From a checkpoint of a small transformer trained on Wikipedia.
Architecture: RMSNorm before each block, rotary positions, no biases in attention or MLP, untied embeddings.
Each number is 128 + 24 x the weight over the matrix's rms, rounded and kept within 0 to 255. Layers, rows and columns count from 0.

# layer 6 attention query, 256x128, rms 0.13, rows 18-20,50-52,82-84,114-116,146-147,178-179,209-211,241-243, columns 0-127
[[123 135 112  79 156 123 126 157  75 137 117 132 169 151 152 144 104 117 129 152 122 142 113 148 144 146 156  89 141 126 150 101 128 135 100  98 127 145 164  92 159 134 127  96 110 133 113 145  98 127 122 106 146 111 102  80  91 114  88 161 123  82 132 163 159 142 150 122 111 130 130 185 147 167 144 141  87  89 169 159  76 155  99 115 128 131  84 121 171 129 161 113 118 128 121 100 120 104 107 157 153 170 106 147 126 140 198 133 146 142 132 119 126 127 167 148 146 174 104  93 105 159 111 107 131 128 107 136]
 [ 95 129 119  97 149 155 142 117 119 127 112 116 123  77 160 105 125 190  99 126 116 140 110 142 107 134 113 128 153 172 190 124  72  95 118 115 140  94 113 135 139 145 117 119  98 119 153 120  86 139 109 127 178 101  63  96  66 117 136 153 140 102 110 117 143 156 142 121 134 121 161 186 123 165 119 108  89 124 148 140 112 120 115 109 112 118 101 127 122 119 165  92 148 148 116 113 166 140 115 109 186 146 102 159 132 132 151 144 144 134 125  83 111 142 132 142  89 126 131 103 120 168 120 120 116 129 111 119]
 [102  92 104 129 138 131 143 107 119  83  79 109 140 119 126  77  97 154  85 140 119 165  88 153  55 141 135 165 153 124 191  88 136 128 112 158 126 115 125 149 174  92 126  99  81 126 111 114 149 119 141  97 159 109  52 169 158 121 139 167 139 145 122 106 150 131 118 145 180 191 143  96  97 152 140 142 109 146 127 127 126 118 156 154 129 102 119 146 144 125 103 159 145 138 150 101 155 102 168 127 135 100 131 155  94 133 146 136 151 138  72 134  89 162 153 129  28 168 129 125 154 161 128 100 117 125 120 118]
 [145 109 116 116  79 119 151 162 127 129  75 140 103 124 151 115 125 109 130 121 130 130  87 159 142 112 118 133 125 154 120 128 137 101 151 113 119 126 111 121 144 127 157 128 120 141 122 119 134 149 148 140 134 153 107 121 152 129 103 138 163  90 111 154 161 145 157 131 125 167 149 139 129 121 105 130 114  94 146 133 118 150 143  98 105 127 118 120 123 136 119 102 109 154 156 104 157  96 132 103 142 154 120 154 131 134 119 162 132 123 151 128 112 117 111 137 144 134 144  94 161 132 106 127 153 148 169 126]
 [104  81 142 121 119 123 136 126 102 121 118  86 110  84 136 123 136 161 125 138 149 161 116  62 163 111 151 100 140  83 132 164 123 125 128 118 133 137 131 105 169 164 128 124  93 130 146 129 131 148 146 142 123 147 138 113 119 124 135 133 120 116 144 114 121 109 153 139 149  99 144 170 106 157 113 135 110 130 125 132 141 125 162 117 128 126 125 134 152 114 147 131 137  99 125 137 158 119 108 129 116 116 113 109 128 148 133 121 174 102 121 143 134 143 136 174 141 108 140 122 103 146 127 139 122 122 123  99]
 [138  88 148 163 108 133  83 111  82 102 119 135 159 103 147 126 133 149  78 115 126 121 126 144 102 122 124 142 164 107  96 131 149 142 126 136 120 155 158 129 107 104 113 128 155  96 141 157  93 103 165 116 140 117 113 114 149  95 128  70 164 129 125 129  98 127 139 147 163 138 115 161 121 119 141 143 139 162 115  97 138 117 146  88 150  77 149 132 148 105 122 170 145 133 141 149  80 152 109 121 142 185  90 163 125  93 151 111 130 156 133  95 163 132 137 140  96  64 101 124 115 132  96 146 106 120 141 179]
 [100 157 143 141 107 145 158 153 122 111 108 103 133 115 136 103 137 135 168 110 136 157 123 123 152 133 133 114 114 131 134  85 135 158 103 101 125 144 145 135 101 150  97 143 135 120 136 135 112 162 131 103 122 118 108 128 128 100 133 122 125 170  95 102 100 122 132 134 150 177 127 145 118  99 144 110 143 113  76 122  97 150  88  97  86 151 124 125 164 130 112 109 129 104  90 170 154 100 113 160 127 118 105 133  88 169 165 159 137 141  84 192  97 121 146 118 142 129 143 127 119 123  92 135 117 138 112 146]
 [159 171 177 124  93 114 158 122 123 109 109 136 160 121 150 130 112 115 110 110 123  92  92 133 113 157  96 181 102 151 117 157 131  94 147 136 153 151 140 106 145 132 148 136  98 126  98 138 159 132 155 143 138 150 110 121 130 167 155 157 127 146 124 143  86 118 182 134  92 130 123 166  88 131  96 128  98 132 102 170 123 127 104 150 135 106 121 134 128 174 147 126 134 120 169 108 121 145 138 155 127 141 133 133  99 153 116  98 154 142 130 106 110 122 104 128 162 135 158 117 163 167 100 136 120 101 153  91]
 [172 137 172 160 109  95 149 122 137  88 138 110 165 101 108 145 105 136 136 113 137 140 135 125 154 183 131 109 193 124 123 116 156 141 114 121 157 147 150 117 104 135 128 118 154 141 179  95 143 106  93 117 108 120 185 114 141 113  98 104 143  85 110 179 137 167 124  88 108 130 106 125 155 142 111 111 143 117  92 166 110  95  97 132 121 148 167 101 131 158 158 120 157 105 152 156 113 132 195 144 159 147 144 140 122  86 144 119 135  90 138 110 150 120 145 126  85 143 148 102 145 150 139 164 186 138 134 140]
 [ 97 140  98 149 113 129 120 147 100 133 117 128 112 171 146 145 142 132 131 125 147 126  89 105 160 140 145 144 118 125 114 127 127 162 139 103 131 100 150 143 141 171 132  97 123 131 131 140 104 139 129 106 124 110 134 115 125 120 114 132 126 144 118 109 152 131 141 126 129 138 138 153 129 114 138 150 123 141 139 133 133 135 105 112 129 124 111 139 124 136 140 145 118 151 110 112 160 155 114 137 165 109 112 128 153 138 160 128 142  99 138 135 140 104 144 122 115 146 132 132  86 127 108 155 151 109 128  95]
 [136 123 156 137 110 135 171 130 122 124 141 117 142 142 130  99 137 122 112 128  80 127 114 132 128 160 136 130 163 149 146 105 115 128 120 137 107 138 107 155 136 106 151 104 118 125 170 122 133 130 130 111 121 119 142 127 101  97 107 138 142 140 124 124 113 130 132 124  90 139 139 150 121 140 126 122 136 134 131 162 104 114 102 136 141 125 117 111 126 152 125 107 143 106 130 121 140 139 117 155 116  98 136 132  80 130 125 134 132 136 127 103 127  97 132 110 120 156 154 145 140 118 120 136 127 105 157  94]
 [140  94 169 119  69  95 140 165 113 138 139 129 159 106 154 141 121 119 133 162 106 127 125 153 122 132 157 139 137 141 131 155 102 133 136 130 149 131 120  94 113 156  77 120 140 135 112 116 149 173 131 161 150  90 104 122 110 126 136 140 142 123 132 141  92 132 132 136 152 131 120 145 115 112 104 125  96 104 131 149 117  80 158 106  95 124 140 142 108 153 151 123 137 155 129 141 118 115 138  78 104 112 123 116 130 137 162 112 116 142 145 134 142 115 120 119 126 127 139  96 123 120 155 117 131 106 150 132]
 [123 135 106 133 138 125 119  88 121 131 100 110 147 134 129 143 115  74 147 169 134 115  98 139 126 116 117 127 107 140 139 137 121 127 132 136 110 106 112 149 146 124 133 110 121 122  94  80 132 129 150 107 104 150 148 129 118 126 140 132 148 139 135 131 154 160 128 168 103 135 120 142 143 119 102 127 139  79 121 142 129 138 136 129 122 133 138 100 126 115 162  94 108 104 111 100 110 135 128 136 114 150 148 106 110 134  98 105  99 128 159 158 112 105  99 104 154 165 149 145 144 131 131 160  92 145 150 124]
 [152 121 142 132 116 119 125 120 108 115 104 134 127 120 121 125 130 115 131 112 145 148 116  94 121 138 105 136 115 103 112 129  98 132 112 126 117 105 149 155 134 129 153  96 125 100 116 157 107 134 133 162 109 104 139 112 135 130 123 163 131 148 123 121 120 120 139 151 121 124 126 120 105 135 159  98 146 141 123 117 130 140 123 130  86 130 127 126 122 145 134 120 143 126 158 122 171 140  88 129 124 152 128 128 114 126 141 125 131 126 139  99  88 120 112 132 136 121 125 123 105 155 144 128 112 144 117 111]
 [109 150 120 126 102 104 136  88 100 128 105 151 108  79 151 149 152 131 123 130 110 109 145 152 156 108 135 158 145 108 130 136 127 122 107 121 105 124 143 126 153 125 108 143  92 153 120 129 127 142 165 119 113 107 133 114 111 107  73 115 110 113 164 133 114 140 135 142 125 141 145 129 148 167 114 130  82 104 151 145  95 152 131  96 102 141  98 131  68 113 131 109  88 141  43 121 165 136 131 144  89 145 120 108 148 122 167 137 115 114 141 115 106 128 105 146  89  96 132 130 104 148 126 125 113 133 115  90]
 [170 166 129 104 129 150 175 140 123  91 151 116  76 111 189 121  84  84 131 127  94 121 125 133 142 160 120 108 143 125 134 116 122 130 104 142 120 135 109 128 157 119 130 119 117 117 160 121 165 121 149 116 110 118  96 128  86 113  96 182 103  90 145 116 142 144 163 149 105 122 130 141 121 144 106 123  99 133 107 124 100 106 120 127 130 119 118 138 154 171 132 139 112 121 149  77 141 135 157 119 109 122 119 123  74 154 123 127 139 138 114 126 105 111 124 124 147 152 153 110 121 160  78 169 123 132 137  85]
 [106 109 111 106 100 138 113 127 164 141 115 143 123 130 127 116 152 147 112 126 148 127 110 128 169 136 116 136 136 178 115 142 115 146 135 111 110 133 120 139 121 106 159 123 143 138 127 130 116 113 152 131 116 141 121 150 122 108 157 142 131 134 131 136 105 139 134 135 150 125 114 137 119 130 138 167 133 130 159 122 141 119 106 121 142 127 130 102 145 117 145 116 128 113 120  98 146 142 131 101 143 141 118 144 130 116 127 148 118 144 143 148 112 109 112 137 165 129 109 144 131 155 122 144 113 135 115 131]
 [113 118 109 129 133 133 119 114 145 157 143 126 140 123 138 105 149 133 138 130 133 122 133 123 133 125 123 129 139 119 146 149 143 131 118 129 119 134 128 132 114 106 141 124 116 133 129 121 114 125 134 124 116 130 118 123 120 136 134 143 130 145 135 125 132 131 132 145 128 126 160 133 122 120 116 137 127 128 126 130 126 132 117 133 112 134 121 125 136 128 151 124 113 123 123 123 144 136 122 134 105 133 137 120 124 129 135 147 125 127 146 120 112 116 130 134 140 133 119 113 122 136 149 125 115 134 143 130]
 [105 126 113 104  89 117 101 121 155 152 120 128 140 104 148 117 132 133 155 121 144 127 114 148 132 134 119 123 150 135 129 131 102 115 134 102 146 138 110 139 136 100 134 137 126 131 156 129 137 127 133 120 139 110 107 147 131 121 135 155 116 136 106 129 125 139 145 162 155 128  96 149 114 145 115 124 125 110 117 113 126 114  99 109 138 132 114 111 141 124 142 120 125 125 126 134 135 141 116 123 131 136 141 151 142 139 129 154 129 151 127 112 119 114 110 149 137 124 116 129 130 157 121 123 122 140 120 128]
 [118 131 133 133 158 106 100  93 150 130 139 141 104 139 149 130 123 142 116 128  96 151  94 101 141  96 153 122 134 121 157  95 125 113 124 112 127 125 118 114 142 134 139 118 125 144 141 165 114  99 148 143 119 120 141 102 136 159 111 101 149  94 143 135 137 160 126 131 139  84  99 158 160 171 150 123 147 133 110 122 139 155 125 102 117 112 100 150 143 142 157 126 105 147  88 103 116 164 139 123 121 118 123 120 143 137 147 148 150 109 145 116 121 118 106 122 104 118 151 133 103 170 123  90 113 144 125 118]
 [112 100 100 131 116 121 127  75 153 118 130  92 146 118 143 151 115 139 108 107  95 134 101 133 139  97 137 112 113 143 130 125 110 127 108  74 137 141 150 136 130 109 147 127 101 140 105 127  81 125 114 141 115 116 135 121  91 130  83 121 143  65 147 132 115 120 168 132 107 119  83 116 107 154 126 142 104 149 142 156 122 121 140  89 117  93 131 120 112 153 137 129  80 122 142 133 126 136 154 142 186 109  88 116 137 130 130 131 158 128 142 113 120 103 130 123 100 143 166 137 124 105 147 140 119 182 103  77]
 [129 124 119 114 132  99 116 121 120 104 140 141 111 126 122 119 155 116 131 144 124 104 129 114 111 131 129 132 160 123 142 119 107 140 140 129 143 114 133 101 151 161 136 109 110 116 149 134 149 130 157 146 135 162 108  92 123 161 104 112 149 124 138 112 129 129 146 113 152 138 133 171 124 139 113 118 115 124  70 162 107 128 108  73 117 154 100 111 107 133 117 140  92 140  60 108 106 173 131 131 108  97 129 161 160 105 143 129 154 160 141 122 131 132  99 117 129 115 113 108 119 124 169 123 157 108 138 135]]
# layer 6 attention key, 32x128, rms 0.129, rows 17-19, columns 0-127
[[105 122 122 142 150 128 148 129 153 125 103 112 139 156 157 141 110 121 108 127 127 144 118 131 115 119 126  96 130 155 125 143 159 121 124 114  97 133 116 145 128 101 151 147 138 145 104 122 141 152 127 130 114 150 136 130 138 130 155 127 140 133 112 139 105 156 117 141 125 111 131 104 128 141 114 123 133 131 123 110 133 135 156 121 155 133 124 131 117 117 137 105 153 134 141 132 106 120 125 138 105 130 128 122 140 128 151 125 134 133 134 119 152 119 120 107  99 111 125 141 138 136 159 120 112 103 138 139]
 [144 102 169 124 124 112 140 122 155 115 156 134 128 119 113  91 128 144  85 105 123 106 129 130 128 127  89 112 156 119 137 115 109 114 119 144 100 156 110 104 106 112 116 135 125  92 170 127 130 127 114 167 117 147 106 128 144 172 137 109 136 171 135 117 123 141 118 128 153 119 111  97 133 112 114 105 154 142 119 109 103 117 140 139 122 105 150 134 150 130 121 149 133 120 126 149 137 105 106  75 112 144 130 132  96 104 116 116 147 115 140 121 137 135 101 110 104 142 122 100 139 174 140 111  98 138 110 133]
 [179 148 119 172 122 135 137 125 129 155 113 130 138 143 157 146 139 118 114 136 110 117 107 108 152 114 126 140  88 134 129 135 142 152 134 122 126 119 139 115 153 141 148 158 134 132 100 151 142 131 133 116 123 114 151 126 133 109 163 142 171 149 117 132 122 133 142 157 137 133  97 113 112 100 129 123 131 139 109 101 136 139 154 135 133 102 143 130 128 141 113 120 110 127 130 129 122 122 165 124  86 137 133 149  93 166 114 109 129 117 122 131 111 114 126 155 134 137 148 118 142 131 136 116  97 117 121 124]]